config.yaml
d_model: 128
n_head: 4
n_kv_head: 2
head_dim: 32
init_std_down: 0.00867
decay_shape: "linear"
Each number is 500 + 40 x the weight over its row's rms, rounded and kept within 0 to 999. Layers, rows and columns count from 0. Numbers have three digits each. The size before them is the row's rms in percent of the matrix's.

# layer 4 attention query, 128x128, rms 0.143, rows 0-63, columns 0-127
167:491481523533540525563439572516518540429603517542501444475509430450503527479534463441439443535516522508527473436502496517448446503528508487462520540462555495563516553513494520583444522512490433556479449486485479503460482575459494522410494452561571507481556518546437552519491531499496445466520539473530540434569491516501479500454463510486494424497471514432524476549509449479467498478433
087:520441489421495515560491536511472469512479462502520507583548470597503463434505494426492502477469466436480552441520511464504526429520540564561477555490418495502540528487508423439526453526519480466469430463569572512540466427462524442459469502496529563523449477465536552474492510531520531488451466521501463535507517485551439450516513561517549533438495527487494461428463472525509534456556
088:567512525557530495451431534549432521472481567485502542489456493485472488579472480443565461533509517535515573478480411526455498482509547443421511522521513474490430449498497472525497559499564469482532542515480495428506473499457502483505522506571520510605508542582441486505460461551437526436478439472601547548570444481499470463458549509514507535546478472496478482522482488477503548494466
101:485511541534473508498441557519579532474497576468485482485571428504543543538503473460558501503482607461541462475468454538500504517593496512459450512516493549522471493524461509536475573452476511576513490553474474519504486492394544468454507454554610468511514539545477541508448538483472498534589552512494503541551491588519489484508484511493512504493443473455470545494534454570540540533462
101:472464556419503563499570444422461513514504458562508471478502387479436546458431505463461516517522499449546566468464524477467507487587409507493486543478491455517563492535434470521517495539551509539423488526548459483486493500498497505536547463509512467481512572452472505525485540462463480565583440543489511553516499472502486465473514445493457486532463450497457496508546431460479561483433
096:535518445509468498522496482473538465427495492474498533525451573495468552456460525532459524527563476430531554476558551526497445469521556487493538567508448467506597455512594523508543424491544496476416560532571569527457473514539529581491461478571550522546453469522512480528479555484493479552485505466513523490472503544430474554525505418477500410501450482500499478547474524514487454470528
087:514467539508475418504480494482509525460465521451463520466493497480479477470477571568559466529465477453487530552482501514455491492527502529468576526500465512492473562435544519444437481557471483460517561524543494484541481411520494490525469515456492531522483462504606442538532567469442508573490501557467472458507541527457419391516475431471439549518518488519471551538491520500542526577592
095:426540440535471507466490515533478483507534565492513473514507512444489487546522504522526507459520446500483487471403427523559538533477538517483449493392507503481537482522543602474516607505475535442502460519494492560469512527503509515467455464537420484496514508498449559535498459559580478463434541586523487530469464585383495493484481509558458508505504526439514514481451526469531504543488
110:474431468472510460511427484481499452480552480495525541537521534521450551484552532499488543463487532420500525486537477587449517459553479494488586507544473473520449535479573455526445516550484532512505446456476465438474564523484462413485494474588504525477519490442470563579483517542569494495469509462534466496531461445542494549393480529488495467494501580508588484431496498512483441489501
093:502431434456492493504568474520443479476450612508530426536449474517516498442452513503544490511472511530470504464495479502547555554487445516525468490487591517500566431435480438539502469478509429490444571499469453511476476467468494509481435410502515478482457461447520457534515459477458460589513500503508575525507521554561539504525552391494551557537491528538525503492521499491489506514558
073:501474478439398490529521449468493527514461516573565474485514551470482497493548473492557432474491502492508570506541471461509494544398480458490516430506508499520440450489427408452481480550537483450490488534479453494476482526454501549491561613487415496528523411449586543447536485492468505512447496480550436485514523496419474469490512490452484476540504473522491488494589524466494506489511
096:550534535492443470561445583522495515539464503445441465521523571525519507502487501503491518540523547477501567509446520496513539527538455481505479475500467508515449528528557512392486472446445477436510491514483455552545455481466517557539441482488477463457521543481502505613451591516394470548514463478511443463455508530460545515424544580469514528524442486478486501557486505559472452535488
101:521479591545487508450525536469518493516488488507493470549476554484551500600494504568462527435434493486540509502504500486564503539507483497475465515473442433579450476484468511455464423569446499492498490554599498531452559511513462489486483482493486542479509527493513616533507545465489478550533487561582521482429521527530530502425458514487482473481472566511527457541497476523531564497616
075:518480531455547529460487388472508504484472450506553503468532478509453541475512457452506425442520507477430532537562532484468501507607474531542450454467534495496519477477502494506537530531448520514455488521473559604502500401490435541477515520538477476491547398527449546493493471468499447509439509450524501485430549487497543438522439486523553471544517520476524484450412442502470500466444
095:480474493517505529580450539491468512448512479498413502553512444528491454532515522556461560545530524435522459461483482565545474481508503529478468548461499551440497485506514538472458537451491519495503478500455482508492576483508519435478505510467484451472482500472532433509515544562477491492467582405464466459636467529454466444459436574517414515553441570461509475520497443505520445506533
091:483522523555528513486469514567514513513486515550493544513503483554495518542490459458489464507459535454452544548522507413524503403485556470445510572433516556509505487463539545493565532457537478443525494498436433523492451468478493498511506504551416495486490548430460573540519474527443473474477536464519495494407511553517538556479512439481462503460445493527582472504535548520539576569405
063:490439404431466530552531543506523554528472570527449491550485520485491466481445495496489507432506511499530526406548496539456526421495464493506475410432465536517534525558583471515493501569474525452485499560470555570469484598509506494471560479532440505497510518563534540528465564525521487452497441486493516433537538463478459486479491521467492498471457473448419425483505510542490507529550
094:480481493480545508560463513476546521449497484524496445488582444443485544520444502513503443573432550471507511526572500519510461550523497481510423551466547520517555490592489455591543550479521458534436456519501469545464497530450509544464526470524502587522505555444448545484483515449589518513477588527477501431498500517485521554474472501502522429463476450511493473545474491463538429525429
101:612584447576511491466514542508516487472442498494464589462453519475516483558516486524517492505502506442510501493466523446499467528417504570475564480546456541467533517502509589535405459419469469514549514528513531503510521523522537565601478537537473468528530481524528445461439456547498518529494491544544547430533503518531486481509557539493526487544512490536538470494503602517472469460546
079:529540466570511478535521546483467526487552478531523467460500492461483424436527524497467471469489452531519476437476491553457543499544563476470493550482546514542503552452455549537426456413533519524538496446527457515452497523534508471448463528547532412494485491482477550450441550437414524496427522478475555568473512487448468491502461521569566497590465497446533515468457512545416511469502
096:527530535562533522471538443493477508501521539496503530387497408523550503497484533485400510480524501509550410459513512496455475564480438542443527491455498494503551529541511468480506471511544528499591519467477512414523510515485454481528504565554500498423517505566473459474537536519526509475462489487489502524525464443592450456438512499508528501568470393512578490422463518475476537477542
101:448475486454489474514530447554508523520455549536515506497520541504462515487526531572533545541445431545506499426419479520495529525562530495505515515515468549482592502522452511545502435560628525500515503502577508516478544509423513495577466524528489597550554506503476505438494496424410519478499452524505522514432488475525452547507462472507488470570504532538507501465478504492456586557486
096:470466504451525540574454482534551470518498501489550500498506564404543463522550559527552521488515463571512500493543553497479507473526467508493539512508482510570560479515441564581453492571560479537548497524465572548515456484509474490523545442441528419481494542529505517525475482447532555560480555561526533483544469515459551482571557476460499441450569512494478417521522508515517543581524
102:547477497501524462534406443548520492538559526541519522532513410547497553500603498480490511551525494471468514463569521381557480542515537494444473466488477484462504390474474499494486549489488492509471438466449502528525503480506544443441577488451484479531480453488454502477488532574556486461517513503469552520511503574530480503597468568502465476477464445504479551483488448435544515537511
093:550541525543488563456502562523506469531498559486475527510452483492479486471403448503525482482486524529485430548440441510523458399587409490526530501525526509499499504462497457553538457486472535552495446526524452540520448478480535465517454512561516473452522566454520465490466489520479540545522446513479555542507511511546521505497440541499426585436525552453436465545512577562572503465496
087:481485469422465530487489490488534423562440535577538524471539500488525405541499455571534469471498519529487495535444451493499486470399503509457498527546417468492466498513489585509538414496537504465484484503458567514480482557504502491597513493493477515515440524504516539563508463569442547469414486554469466562484543472488528458448451566454535448514508531521502493444502492550487544462455
096:442475491531459518437516483522573452497539494434534532511459544450521463456517470590577496476492416485470507490477525437464538533470470480531519420519470475470497459443511573487514519524493466453559457505569529525533528518524548468566512517483478509525447493461557511435473407485474491457465459509515515485439546485489528490622523491482587591496505440517450506455483512550508445493474
094:535512417534438519426482432492589496482398553520540557517493520504484510443550573556474526474531424490519522533527440514567432477524575487473518577459476442498522489452458464490529484562504505530477497505494543409490571495490493513531480497534548526576491502491581492517536497540431514465485508513548479565487485508504498492405415506484509466509472526463538504545474487532451542531499
094:468526431501508535549490512459535585494499522532504639492590561490523429456560467533478493451432435468499489550498478438454622479492518526509496430415448546443498430474542489469564465492535519509496495438474495473520498474539523475466559459501493487491496477529447514499550473530510495534539489525525473525424494500458437488508532528484538490491452501479535471575449466509461546531479
102:504501511508504430521511574489490483477509533581509511493501524510564505567511516509467451517455522456448506522516517532516573514466472456520491525472459570454542578494557530490562414524522493543461544542532480537495448539504531453445497460540450454529422485423524509576509577562503561464533522503430524499469547538538553540542521492458510514439468495430478570410443506508557539538499
090:515510493473553522482499382463357476522519531527526540488475455465519520538501492506446435455485464530515488541511449475428496462473554471466505447536509480484546501535463484473530556456409527522516538542549491530461535478546452517459483492611484496628518493519522483520505533559499470563498580472501405565499506478467437468467520505541508527490461507475423497497504488475505517489510
100:497530555551570471509514473496482534506447496483498492523564463438434507506508458451475527481426542465503465431556521522538490480554432563545519517539445527428516513473427481492563555485474450508499487531419513603515565470525495481506498512543486491502450443547479451474496545488503486474525434589496527427422485565566425453509577489478508480514568449512503497515494452536485509507544
023:516555422476503508494440553431538498451439543532432485442498518488554575495493524509534453474501513471481528511553503510514507501453490503553524484560468474504462543547494532517523534493532452458587563491471532520533525640527539518499466522486459566465444492551520575513520545590463559466448570529488498579517464503461509400445500487475544488486537480530506473508535493465437528511509
050:414508474491538570551492501434495530509519536469484529585524532486488440544513529523514502528522496463463488529478518524502517469470490549489510533480479464466443517456481560541450495426554466504487483466449507598548521557440540521540470442552515522421447479469531591515443531464446528465427469423550584514508519505464508542485502490491472506509526433497464437544604488468454559536505
047:477518520506477447518510480491528410471536369496482488489453529447552487477463454474475541537518477531488589494503489431445444517526458571563509440500502577446493517582511452525519479548461488514468528537436462486355491496483431489530469496452484468481498415485490501501497537525531486496558492484558467499491478423549494480562419481534501507439467491484496502486515513528435518473493
045:498561514437473471490503557443501472436500499426462546471534408452515456503489440484505500475490471509525490493452515467468445431538434502506437486577509457494530515507485478527496481471489475518580471472473425465411558487506489545519486426479479514469456527531506500527525514555449502448485468485425487499550492425562444411508483445512513463465496415487392445454452480486491467538468
052:401492505476453513422519501452446535466473501469508475479562476528543533618552554524454447496515507446536514530547528564591538468504486401465506515472529501488502501526505529522513458514476525489546463480420533498458513482596467498573541419491457550434467516516463544499453482513510510462504472482494551478476497462514454440500518442461535481445464516576460418538536512493479509551499
068:529474489515480472479473531414529547491518527500513563538577455474498508405505522517528499455504507473523535514477484432532571453484555525501473527547554553511517482566555569475470501557512509509479466484550496471446420450514522427462451512581575487562449528557522446497466573548435507522471476560476522574511469513524425487499470531448506533488470481443478518580556462461502443485477
060:502576547481462447436552515557503526470494496583471472511503512559499488458477430515563468538525502595486503500536454509488529523504478501506496518521483541493448486495561538506432499603611525577495519502523533505487439471414514504474551581459514478533500437543564540412533509442528487498498546536500490469489538484444502471471482516511472485412498532461461519423535487451514469480432
076:517494472446556516466503536534542514558522563422509512533517470496466537469483550518456514562567533492457508465420531461467548567505573452510569489509482489485514516498475506516509450411549468538489439483506488516430384485518546523488528478492548536522487481500565481466498507501551543480500414464410473535564504541530459481465483501485533501501540434490489536614465537501445553482572
064:451539484491469550536489500585509504524506456557554536550493538460507497510523542489506458585453471544452493520508458456415511516537433506493480566544566544474482587503495446482480518523511493484525493556491540513523481517498527525525482495496493592522502538489474545540465547483403515493414528513530476493384505532524554525503527461552431532480506427533576529477398536516499494560556
085:434577414409492512510570484413494548504463547526474504552502493505449452465490495508448544463541508422520551513563471442518477460494461530546474451542493565531488422545511544474448452494531527474483549527515520471502447474533535507467538535524459558527536519533508509491482510532510422484505472573454543429524396551528504559513439538487486556477539546451515517468507446530473475522467
069:537503499451511507556513527450498459524530517446549478462497504527574499457478551505472481545459491463455504499469516459498430471475483563460555530496475475490490503465556440498515515583538519484419549431509519511474579452504510484459491511490540565540588479511454433502542478503499450571568526450468492532500511434465406490529490596575604562543499529524437520469461495546474509524495
085:473499480524479504467583461581488462477376487472499487535481482478527557496464531487460501439527499546565460509451523506544510563550512525489495486503499507460465427520474560437507441487487488470529482604560497540518477527561438493488556541524501517526475580520504504503483541474560457410467526450536429468404533560475450472496443496465493438503500507550475524550522486560512571519488
098:491484479523514468503509464482511533523484535494454448499441482535462541463474547591514569449552518508561511502649469520500549556492587503479485490528554445492595486508603509528502463488453514479496560476507422465494496496506506509472392445532525469478519532515543506447577494452484516473515511515456500507516502473528512571517535501532465514502430466525453454527444487482482568545576
091:439541467467557501521549497465456461468498532483538477532515490532511410511479536493557514503536478449652507556481489562466431497526488589580476424489544479504590536402488510452499520516533441512504497508461505505446572513468504519516501480449554533521453550533498418515478482523460458535470530511466498524510557463499512532526531546526477424539577540479476513503481434477512479497510
087:444475507481554390522518516486506513523534448497508469528455526523421489581499487507454451470523550540558564507518451505559456595559487513493503537404506574499516454495494517476521498459504539484502563574492472488494553562536540518515504516540531484516484477474496505543542621560540446480558546559491453489454474493502484532499573548482558567493509527571530517494476514479467545567487
109:549464483488529419506527408488449524456482429546363425503492535456500532535484547499475448535463483479501505527522404457499484489554493506419483491505587477460514471477500487467585535557466545426509518524503519513477477535506446457441513486464474503559487432494512438524540563470467494552454497469499542522508483476461508509556504468556554555454415489492487558551502528529488489505496
028:530556499499440483459514517539506484487553414419552517516487523561484521561501467410554519509493583486566485465492537495439554492468463495538474508467485508517600498514499487501493517585476536574461502463491457519473472527573483481495554546477446441488460467544457488480501489523447482477600522440463457568577461475537518458587500513519542456533535556479473462496445516532466509451524
043:514485565458469509557475527519496493433482527481503468528514533481503432556541531540468488521463436475456538499497522521445475485519462465477481456539527558506533472534441463489477455568419495490531532522506523468459545568480521505521501542489517613464510425507552567428469564487446517492515523466535505564497499480577467437501602457499590599436483535528480487477502577513490469528466
042:442481495452498463516514556549456459564501557568454550499428465539467483485451476476527488447484572554523461543526437467559511559506536476503494518468480557458529430465529463499424529532508515589484515456524507434574449465461533476499471602505501402511523479553531436488482477502459502604512523494499539491504525515533487538435441477495468527498525476464575498526483519499527466435466
044:518538472471547479533542563428488501451449374476523521484560458480517557572498457504519478537485459563605554455489573438490486498507476565531491478530562528540462494511532511566574465504514543551543502568478569515455491461559569498555483531497479497484476477532488516538508534518494557527470528512546491444509492429500456482541527545517577513494475512508445476475498557570525449521466
060:483527562483526560561525581444495521493533496536567479511507482522559538574559560524421551515501471558467483466519514464481471542475548531554564477562476548541442562514477480502534521526500504439567561568460492490480523445516515515526481549453488525483534499506467533527534492538571405469563544536497499518462448479520511527527491544491442530569445565500405521518475493482476513549573
060:510509527522459545498525562444513477507461438594479463463477500530508495502477494474445479474556530460432501504529512514495578562530568447435505547536512487554519480453488492542527509585525458589477523513509536502470427526548502438524485503567455458566531472543562480437488522451443476581440482576559443549512560507463487491498515535426570497493536517499502445527457499557482468478478
063:488522548551486578458392468524450511470541581531512572517509536473512504443460506514524507498444475503499485515453533495466453478549556519506486470540531440520527537561419510477469580487501413493522463477489461428493526514506473524525518409509532443491550578478467530509521527471489500492498443477481445526530546532441543465601492505453489457576504487512616530480472506488560513532469
077:490502496420562534578602511429520482521508464455482532525512454498445522491488450540501563478482492456417547560554510472497473570468529472510465486480443497552555520546491601554527554484460478525521539497544501507492506438469567539542536525547490493489541488545511477447481500458527453452488531586463514458501460504437523417546524468481496557437496504567481511497495475424495430473536
071:512444500531476465614515560534439498522484527550514467513463491420503497446506527446509476513529519497533537483446515479463466523457469501510476516459603546562484468476477434454546556554533480537513481501523528496434501514506510435483561567417497459565456466430506508510525484549443559499494589475547485435502536577499529582503500459508489552531469535469460506437519545477508428467502
091:425557469522506482482511496480546451505495464473495460517416489478534490481415500487487419532417443549431564494539421516523475459526548514426532466478513499460463474434470477486477493522552487508478450472525439519503467462525490492439380506474448522500522468476504483478444455546517508528522517413482522513451526390483498460526483480506509453520490467488512481512431447546509494506623
065:566505592539492490437485505551478520494547514557486521497501508477564536537569461579550500502550455496451499481450504477520514528559513456494553432519438537509503516546436571555506468518461458541586477476459488552470495533490525520517547535424538442492528393493521496505584513502519483445561429488533519503550495486530546483548540491459448484473505524508559529535469586482584493506519
097:496449435537506501484534504549552468557467507448445485537468550539377484486481562531570473439573518550563495511489443596536556520487496515530527593480489468456498458490509475491449567449448493440513511541495483489546565523532477507548544504482489456618481515463529492529534513476465571524422529490473506542466525546474554536493475526532503458494504564562519478510509497486467521539529
090:546509496490496557473479452521516515501550524405554483463466475444474526436506482496460471434532569485449537486524570430439475466559497534445508552468550517556554513533533465495527566510496519592519562542522512479447448555450440527495484511527549587524522458459526554542437465505457524516470516545472410482477551518451556512475549465501480544469450479462487480448509441509535527545535
095:510539422555528513493508556443479535542507435481547476556552497494434435466580464542459502540509421490463478465455539486459487494537560561465539512442530509505464509505456503505516526479430499590449557547506524439533557426504496480473517498408485468443526488494505491458493506431500523498511485545574536458510511472486515498435538545526510442528475501412438598449514497452510467498526
085:529485442485517507528519482462531536441486492541580450519565525518536460587518443539530528501513481473499474450528554567478461548451515508513506525491532488521486542490440487544502579498429476450554507505496481474528454505517545479486506517581582511479484548472501518548464488547526527413481533543508518436532608502475568424491537492432451482457447490551497453416552488504480468589464
094:560608546438521462489485535501509446503492410440468540510476508437486506498438524544535452517454469513522507481489471533509457514431521515479532507514401465391505503502509568481456477503559463533506478539542511553483522469481551512486490523458514477459460427529545516526582564501551559524483459473468496468529456587510430540490418432512475500501464525467499576438488516449474481508498
# layer 4 attention key, 64x128, rms 0.144, rows 0-31, columns 0-127
056:513533530566546518518470533528484531471552477511584523479535463509481508483495473431453521594560530512480485510486512482447485503533537494538497560516492480622551564477397524543489475521504435557470490489546442495525490544480557498467459474496591573530536497480421520500445476524521517499573575478529474523568484468476502529472444490526486447511491425516496552490476449498540454484405
070:476525496496385538518554564504461512384530467486532515442447516471519520458602525581496528465473494443520507498525492526521528569494495489491559516484490440537507506416523472515449500504448460469459512487465524499483503510465470462507495537478500500439473447448527487466550564498429497512481548467522548469534488441517501562456538467543448474504518455513404413496519537515400540451522
077:397545441454516525492486468517419460549577540568526524544542556500442521496508468564502471423498542539496522439534492463479559515515524473535493522496434572498521579540431536477481533504471425446514491534455457473489474524486558519462429485480481527492463505528483497528432534473510499451508459492459420550492520487549466493539490464531509457561523476547525514449401542475478534431467
069:514494500481569495454504489575587475515497476547528476588562567481510537507537505481534574472483497476576505490500455582605514474473485438503456474516588511544508488512503451459515460616482515468582540443491468438528435492516556522528509501469495466455493591514466491508527507543491486469466491445488543543500540440504476465499531438522558481473516424495530531564515477500536505454475
068:515458390547523540484498503434516583469474509506463532550502458492513492524528530488499443557482498547533559565502537487557546479471476473543505516448556498471545539489430546503474556487445413535412462525485597450417434484493457465516461457531471496446393479542528507497592532456433493519508525477503509506476506519491474443482481505448483530492470511528550471559488448479517544503507
085:521492465554481540426472469436528515469530473545441554605481520494478561438537492477526556495512464453507500540442519547504530495515514528577486471527576446523505475586486498495449438536540550548460488508559474510483485427527477454516490389521571482520439497461559480503435488450499487494477465468532571559500526526516463469486566478526503515540500444487562525561556535569523482517498
068:519508518500527541500537503537569513489477538453517480547498482503439571565442492504550482494527520439574430455530456453522518498514479544549516530453554528529555510526471514525509483554577485493496523484523596534458443500506512438522534543438523506552483499397638503503491469504549437481500444479517497435457567500551431506555450454492514561507441499484494470486500466561506536501451
071:486581568537490446488465483549467509530482524521447516527501463487428580525506560518448508568469468496471439508490551559509539518522590542415516436451442515481439460566534539519518429432515525529508420525520464531495499545466480459533522469495551465530505467502547510427430483486478459482582551477464479516495464548537443530481547509478485540450509449514459509569538477540468506481558
076:490497504398443521498452530567481514497469418556477520505437403439522534541523508571589496547480561555436498509500536505443511426509522524460485447542472548560600526533513528432536527486513464516537505503507498523509519500562486508451487457522462508525491511443529566458432496544429453490423479469456490458423480506489509517537498556509492484480567508479493486477458549466487453548489
076:497573446489440535431497515473535498518478542429497532581468483460527439520509526514461483441558539525538577497496499515497479498497422487580501370512529524505497460456537601480498531423438539454505431556499571524502476488504485473465511452483469562558536525551516540452482475572470519488508465505497538446494457480525483507493399514427506525476485492507513476450523480516438477482546
074:461519588486489504471477484519485477538483546439531471483518554490543468422464455566528486446453482597472479500484504480451520440403534506479529530495474553524541503489530501442497508479503463521513548479553538545426540412518484503499526508447483541509570528560513463500522527531508464544512370487514439482425515501428464468492504503491534540528552549500417488512541503386470514513482
085:557460549481457477453436534469488471502456548463552533480528480526453488406473564516458485466541534480454469519420485467547586496486542499510531473541466498499503514477492558525479490552471473456546472527546532505518470512487479461461426542472541490571510577458525540517513476558535534500416490402485427575434529484448518476417503521518410488500525522507536502543483541470541509542429
086:520491463481536517503495397499498453505437468485493514504500407501394491534432409494493528458504466520525541565502464470472609502461518527524521507474500521500567510451548497475511509444515466486516487486504502494550393502496537482540546543517513511470537581490556484505505491476481524457533469586451490475446492455485556415464542502474491545455474510542408460599468512499457471499556
074:419528495479498452501515512490434453525539485552581504502573500536510422532509526504470529513496488531578486563518393539492471586531521605486416470463505513477471543458454462497514477572578462581500460499497444414534553492486499458483526527435578522527519507482471469501548510489526534479489493515431489457486538501506536559561520487458473498485548508442460469475528470516520487571485
082:489506547480468491490542481490526489496466515410462451548438519490490490467514532526487502420458424496473489515458504446484504470486496525491528483497489574537560432459499424469497526518543463487470555483495498535477488492504474540570484532409479534561495480394524479442510494515483474498411537536526551437532538461508508573508581506483505481491545571433453534480518513573467531421618
086:523471519519550482465436456502509498411530483504440485459535633519574484502474483543521449535465488553490516519513461443503552568504411504471505489590484479522565511504463531503490437468501572500530462498507529562494519508495531525556456472453490491463523514545570418482479529604528437557473449527499500556493426452427517514485490528500491480517433533467532499582503500497550512504497
069:523491552518496491492467521494502542427499477531478537556482414535500506497507526449405511591503527473514530499544487526505481514568524491472472556449514477506428513496467463497544511492456514472474430490495495488474481511521515466457594456543605476449528517530404552491514493540545447477590553482543460556557418517529496485424475471509485480487426463461539442464476404487536509501458
065:537527479532448456589483553498561525513529432503514474451470512447495470532532522450562477533531487502563523466489465490467437581567523516554528466492526494476413469520437471520472500562557547529486471528535402511579462541461518474487499486482603491478512458483515585460560468436494487503438580486534508544519518527479506505433548492515481541468499500506515451438570545511456528492460
064:455459516487520525472474583553577459528428445525486482478492567443484566440521439492514538476502414485557511498531432478486493495500544462606497489483491556448534441466480470494562534484514515518511528528538514429444501447549460452591505507465434472531541567505549458460490512555535550489377509478548540531465533495535510508540450481493524530488520516465514504501528526503503507415499
062:472528444455608532448498515456476515531469451462523522488514471480502561559473453538513521498466522493547428454458545469543485520548456490390411498450507482483499561471543491527527508497473519484550490514482478491478602484548558462548568519512490452467521556554556483530405481556487447444503459536498486389500461478485422491520436487462465489479512504481569483494493533484526513532528
071:488478446517492515498500567561480535436445474507496524520494417518542480470456448472456560480486515483508456456459463495458412557447501466534444437475495528514451605485489499484492554497446487539485493503521526501467449583490520511459460525514518455475533528476536505511491468452541444492468442525417422554457468446571477477507475463414506475529517571516443502522510475491457598581527
075:469538484523485485453519499513524544548476533506523527543419534472575502539419529552497513494541497504482494530529512539464521511514554494476470575506478507520454476451586488517503495481419480480469487561407507462553481447571529555440508528490535496521560448490526460533481418444494445513540539566603506516438470527403501467436526551440464547499506532498460438514501495509465551519567
083:508462517479497519618503490496497537496431500528414466521483522526551522451407487514498501495467475540516520507469490511455504418506559533417493524535546467537493490495414507476567570574593453470469485502459551490505494485562458464480441439536581425534528488458463482489484425524470505536481502463515568512505491545463467541541514523543542473434490559499511536513500455571487439479521
072:455558479497432481523598471495514412501475591490478421489516506543496473438506453455504501569496503509436582491592493543457516512445482442516490524581509477469463502518488548530504550509521550598459482537481512488484473468529529536529441452534487533480509510486464529512517414494457468523554485538450479505475488397490492568479567476488510482475505452459512442491483435518493409489487
076:503504425488463500531444477465443437465526548530481482547479554430494528505554555466549442376471510487486506503466550421500508527508389474481513398508483551424473534495546474465466521539512524535523520478507443446447417529477496483527530456505504448478460513513507452532435478467417509462481503539461439481451505551505500507507538443450531486544506474497537523560529523470526426500473
069:501578489518542413467526497461501473486531413538515481555393502456556534460450489509540500524460470540433567465527438586562472483529543543454534473545493442466511474483519505480507537429507515531468395475501488465548458465494485519481419560499520451569524501485510482501538487554523524452504511470513552460499493474509508438445514468448449432507511502518535500522412430486509513435487
076:556517483513473498454469493559487509500482530541486558486559438540488524529576456538524521541531511489461551509443513432521493504492497452490445487514511530508451549554452529458553430497444472538566410454469489470497514538458539540518450437494509513466489501550419501449492501505454408440555438534444457478551490483511537497553467433457488412512480456421562453513491466535460474565486
085:421525467511463535543534479540523498506458476501456571539453483549432477519493501506540503472517501560536453535487487566514486530458514506491519582486525485459569417558491550451501590456474402492594520560525486469575464525510579529535495512537451443490497546546478477566456470517508471509531489567505565429485512512541477528496561550504525453480537523517571465487481524558574517513495
071:522516520493501449511477426411540569508527421447512473441467534553491534464553516560464515550548569532451540502523564487457488577500464475470480535415526509500528515469463498526494538509469532564526579550505520443497476543507511557451508491463589586458496509512504618434486499549481495441449478506478485560450471478454522534478484509538533496474465541517468546470555528514536502456484
083:548453476556535469497505500457542478530535530491473474526529524493451440488512530544468454506545486495480530493466582525445431529523481502424593465423564465514472509471539475461555487505460578542517524544459580467533491496513457479492525526481511472549495538426491471471468423536425460470524523452488493461565553469490462451472490544533490476552491434443501444450486543457546463590425
086:516504514467400518514490508547497486534490550478493400491492557501528495471499505569515493425524460485449497518534431553509507504465431521498477511469477475457504487483556494503482510472438479506536490467424552524484468482440485511516431523517428513557506485457486488527452448527472536432493417522473509428449607501532488455522536454505493457536372551550445467463558545518435507552536
078:470516517456506503562518495562586447475457512478497506470508520392571549538467497496488461515513456523529511491472511492517504532486514464528503539451469481507461520462513582493460508528565531561557473392545401510524407550505545540431506453475534523510513565534496513507561471516489456521430535562462490527478508512530471493531470506458457497440437543487489505397411439498481456503501
# layer 4 attention value, 64x128, rms 0.195, rows 0-4, columns 0-127
124:463469483545518400456481438535504500543552504475437479493544557544450505557444549483503432517484514535493505510551519503448538494515549486445545499505516428465544493498518514480503465499472507554512527503595460533521491565485536503490447539482380449464554503492548424473523470500566497570539480539509508506540469473447484447477503454514502483543387470473577484539451436483498527427472
124:501489493528448595551457500491446456474550521563453516559528528487487503539482450501487536471570469505576536545615433487425503509623502508527486486566473516566570514421497471528566461517512418475511509484458519519521478493487552495526523469543533538513539477475515516463519510478484545436530421580497530486517486510483512537557445478520437451546497422477496513511448479490483503531509
133:540542471559513492491557496476522536481557499532503394594438505493429517477504442539542500471529492487429581483498565480559517521493573482510549501469541537465486492531566557553522533508472561544508540546440509483485453509512555486466459533534463498510442546452527506563457471513493474406506473514467504495431509436535509460467480408452488444504482444510475553550430516497541482520550
114:555517484545488494488581510470481422539565505501594491478527438453522474533465547529561568486481515454479459496467628545493573516410518459529470509485491495454425527510475463469454507537493474457566487500472475476462504516487547443466493587487471452550481498447495464543520460485497512475535487536486516569474528554569425482476519428461512463485463562522505501482522487546506421468540
122:451515445477479531493480475502469567464509514441480504478483460505507475476589571515513537464555593429469568562486533449517504527534395519494458531513570532520521505508507521507463497536448485509457547536511530489444507584493473512475572450546482525498510576472539531504457480470494529421428465488475545520431482523430503569459507559519571506477578529496456479504549497541469520422527
# layer 4 attention output (transposed), 128x128, rms 0.171, rows 0-3,32-35, columns 0-127
149:515464417452529485557522497504462532459477453438452466459466493471540523556484513539464490553504569486468567428548500473490504441529572505543579567516618472493570529543574482490555440543475487514561534500572512437539488480452421503479496487488464429512523504521529472477497462485461492577492510538498525521446533494457502550471582457558516489503457484468550494512472469469501479444524
145:488541499437520445474441530476501432507548525546456506586491484482581502513499509543506576497553495449484528523568481571524518531478505454517431544530496524446554544500549496526481437440481483461544468481490477569510525452476478516547478491393487486471484503522541439539519480501457533533537485579536547507546421497487576427486515500499453538451546472493545503618544501536489509487558
151:485499438449502496519526501485564560497492455455561473571471546452472605452494484513514463555489476472438582518520439503530532527556481467482441495436441502525497473516556520503438459501507479464533583471496460434493454486533497461503472528519535556479572467446457544493452498456505483458513487481453526490535483512548483529457580469498495502577446540491505570472515562471519508598593
135:537531477468504540497461561496442467498492469474557463488508442577532568559444487443499433522564507499507474440507513590496527560495540496462548556469488493570473525534488533524492527531494483522531486521517497456541466479570563508450472494514529516544552487488491440456436467506592616436532438483485513517556481520617485514470514516419487463513446541531452543451483517473516513473508
078:487547570543484569474529483473515482485477464554552541527508477465464491405505430463515530479497491490506486529448430503521480537509428507493420424493412555501464521519478555535468527413508501464485498487421512529450479496518531501481545473537593552501448553479422537487500552519487507378525508427470478457517540484560544516534466521454465501518525481518482502478517576492504512595512
073:534478571491505453453503549526541530523439500510572509427494520505476519505528496510453475531379482564507492479439559471522478509460503579468576515444510477514486472530474539449486556510474490614513501552532511503475523528490465503461470557517482441497433505455518541496483556491588455539474535553535459457454541504473484470552468533491536520475471609527511592441523508551503499536445
076:534495562477531497508443489516484442530439470531463545500510487458551419502482522480507500464454541525594447521503517512487497489468450491546500496563491496477573498436483448478470488441550469467525455518506494597504493499478446543558497473483447539512469528515477495490566479535460525612515512478446468548590513537551456513543400537473487497514509535508559467456536424562495493387490
083:506426490466464502481498447575546546440542514480435526459471533408510544478517450509498469541503484533482515491520478472476495414553496531525496429559518533450539498528443529502495500535535587476462510469443497530462525539528470533476504512458536524494454438536480521542486542505523478533440568505537521482522453445483561520563538532638508601491537426508530526544491564514498548548505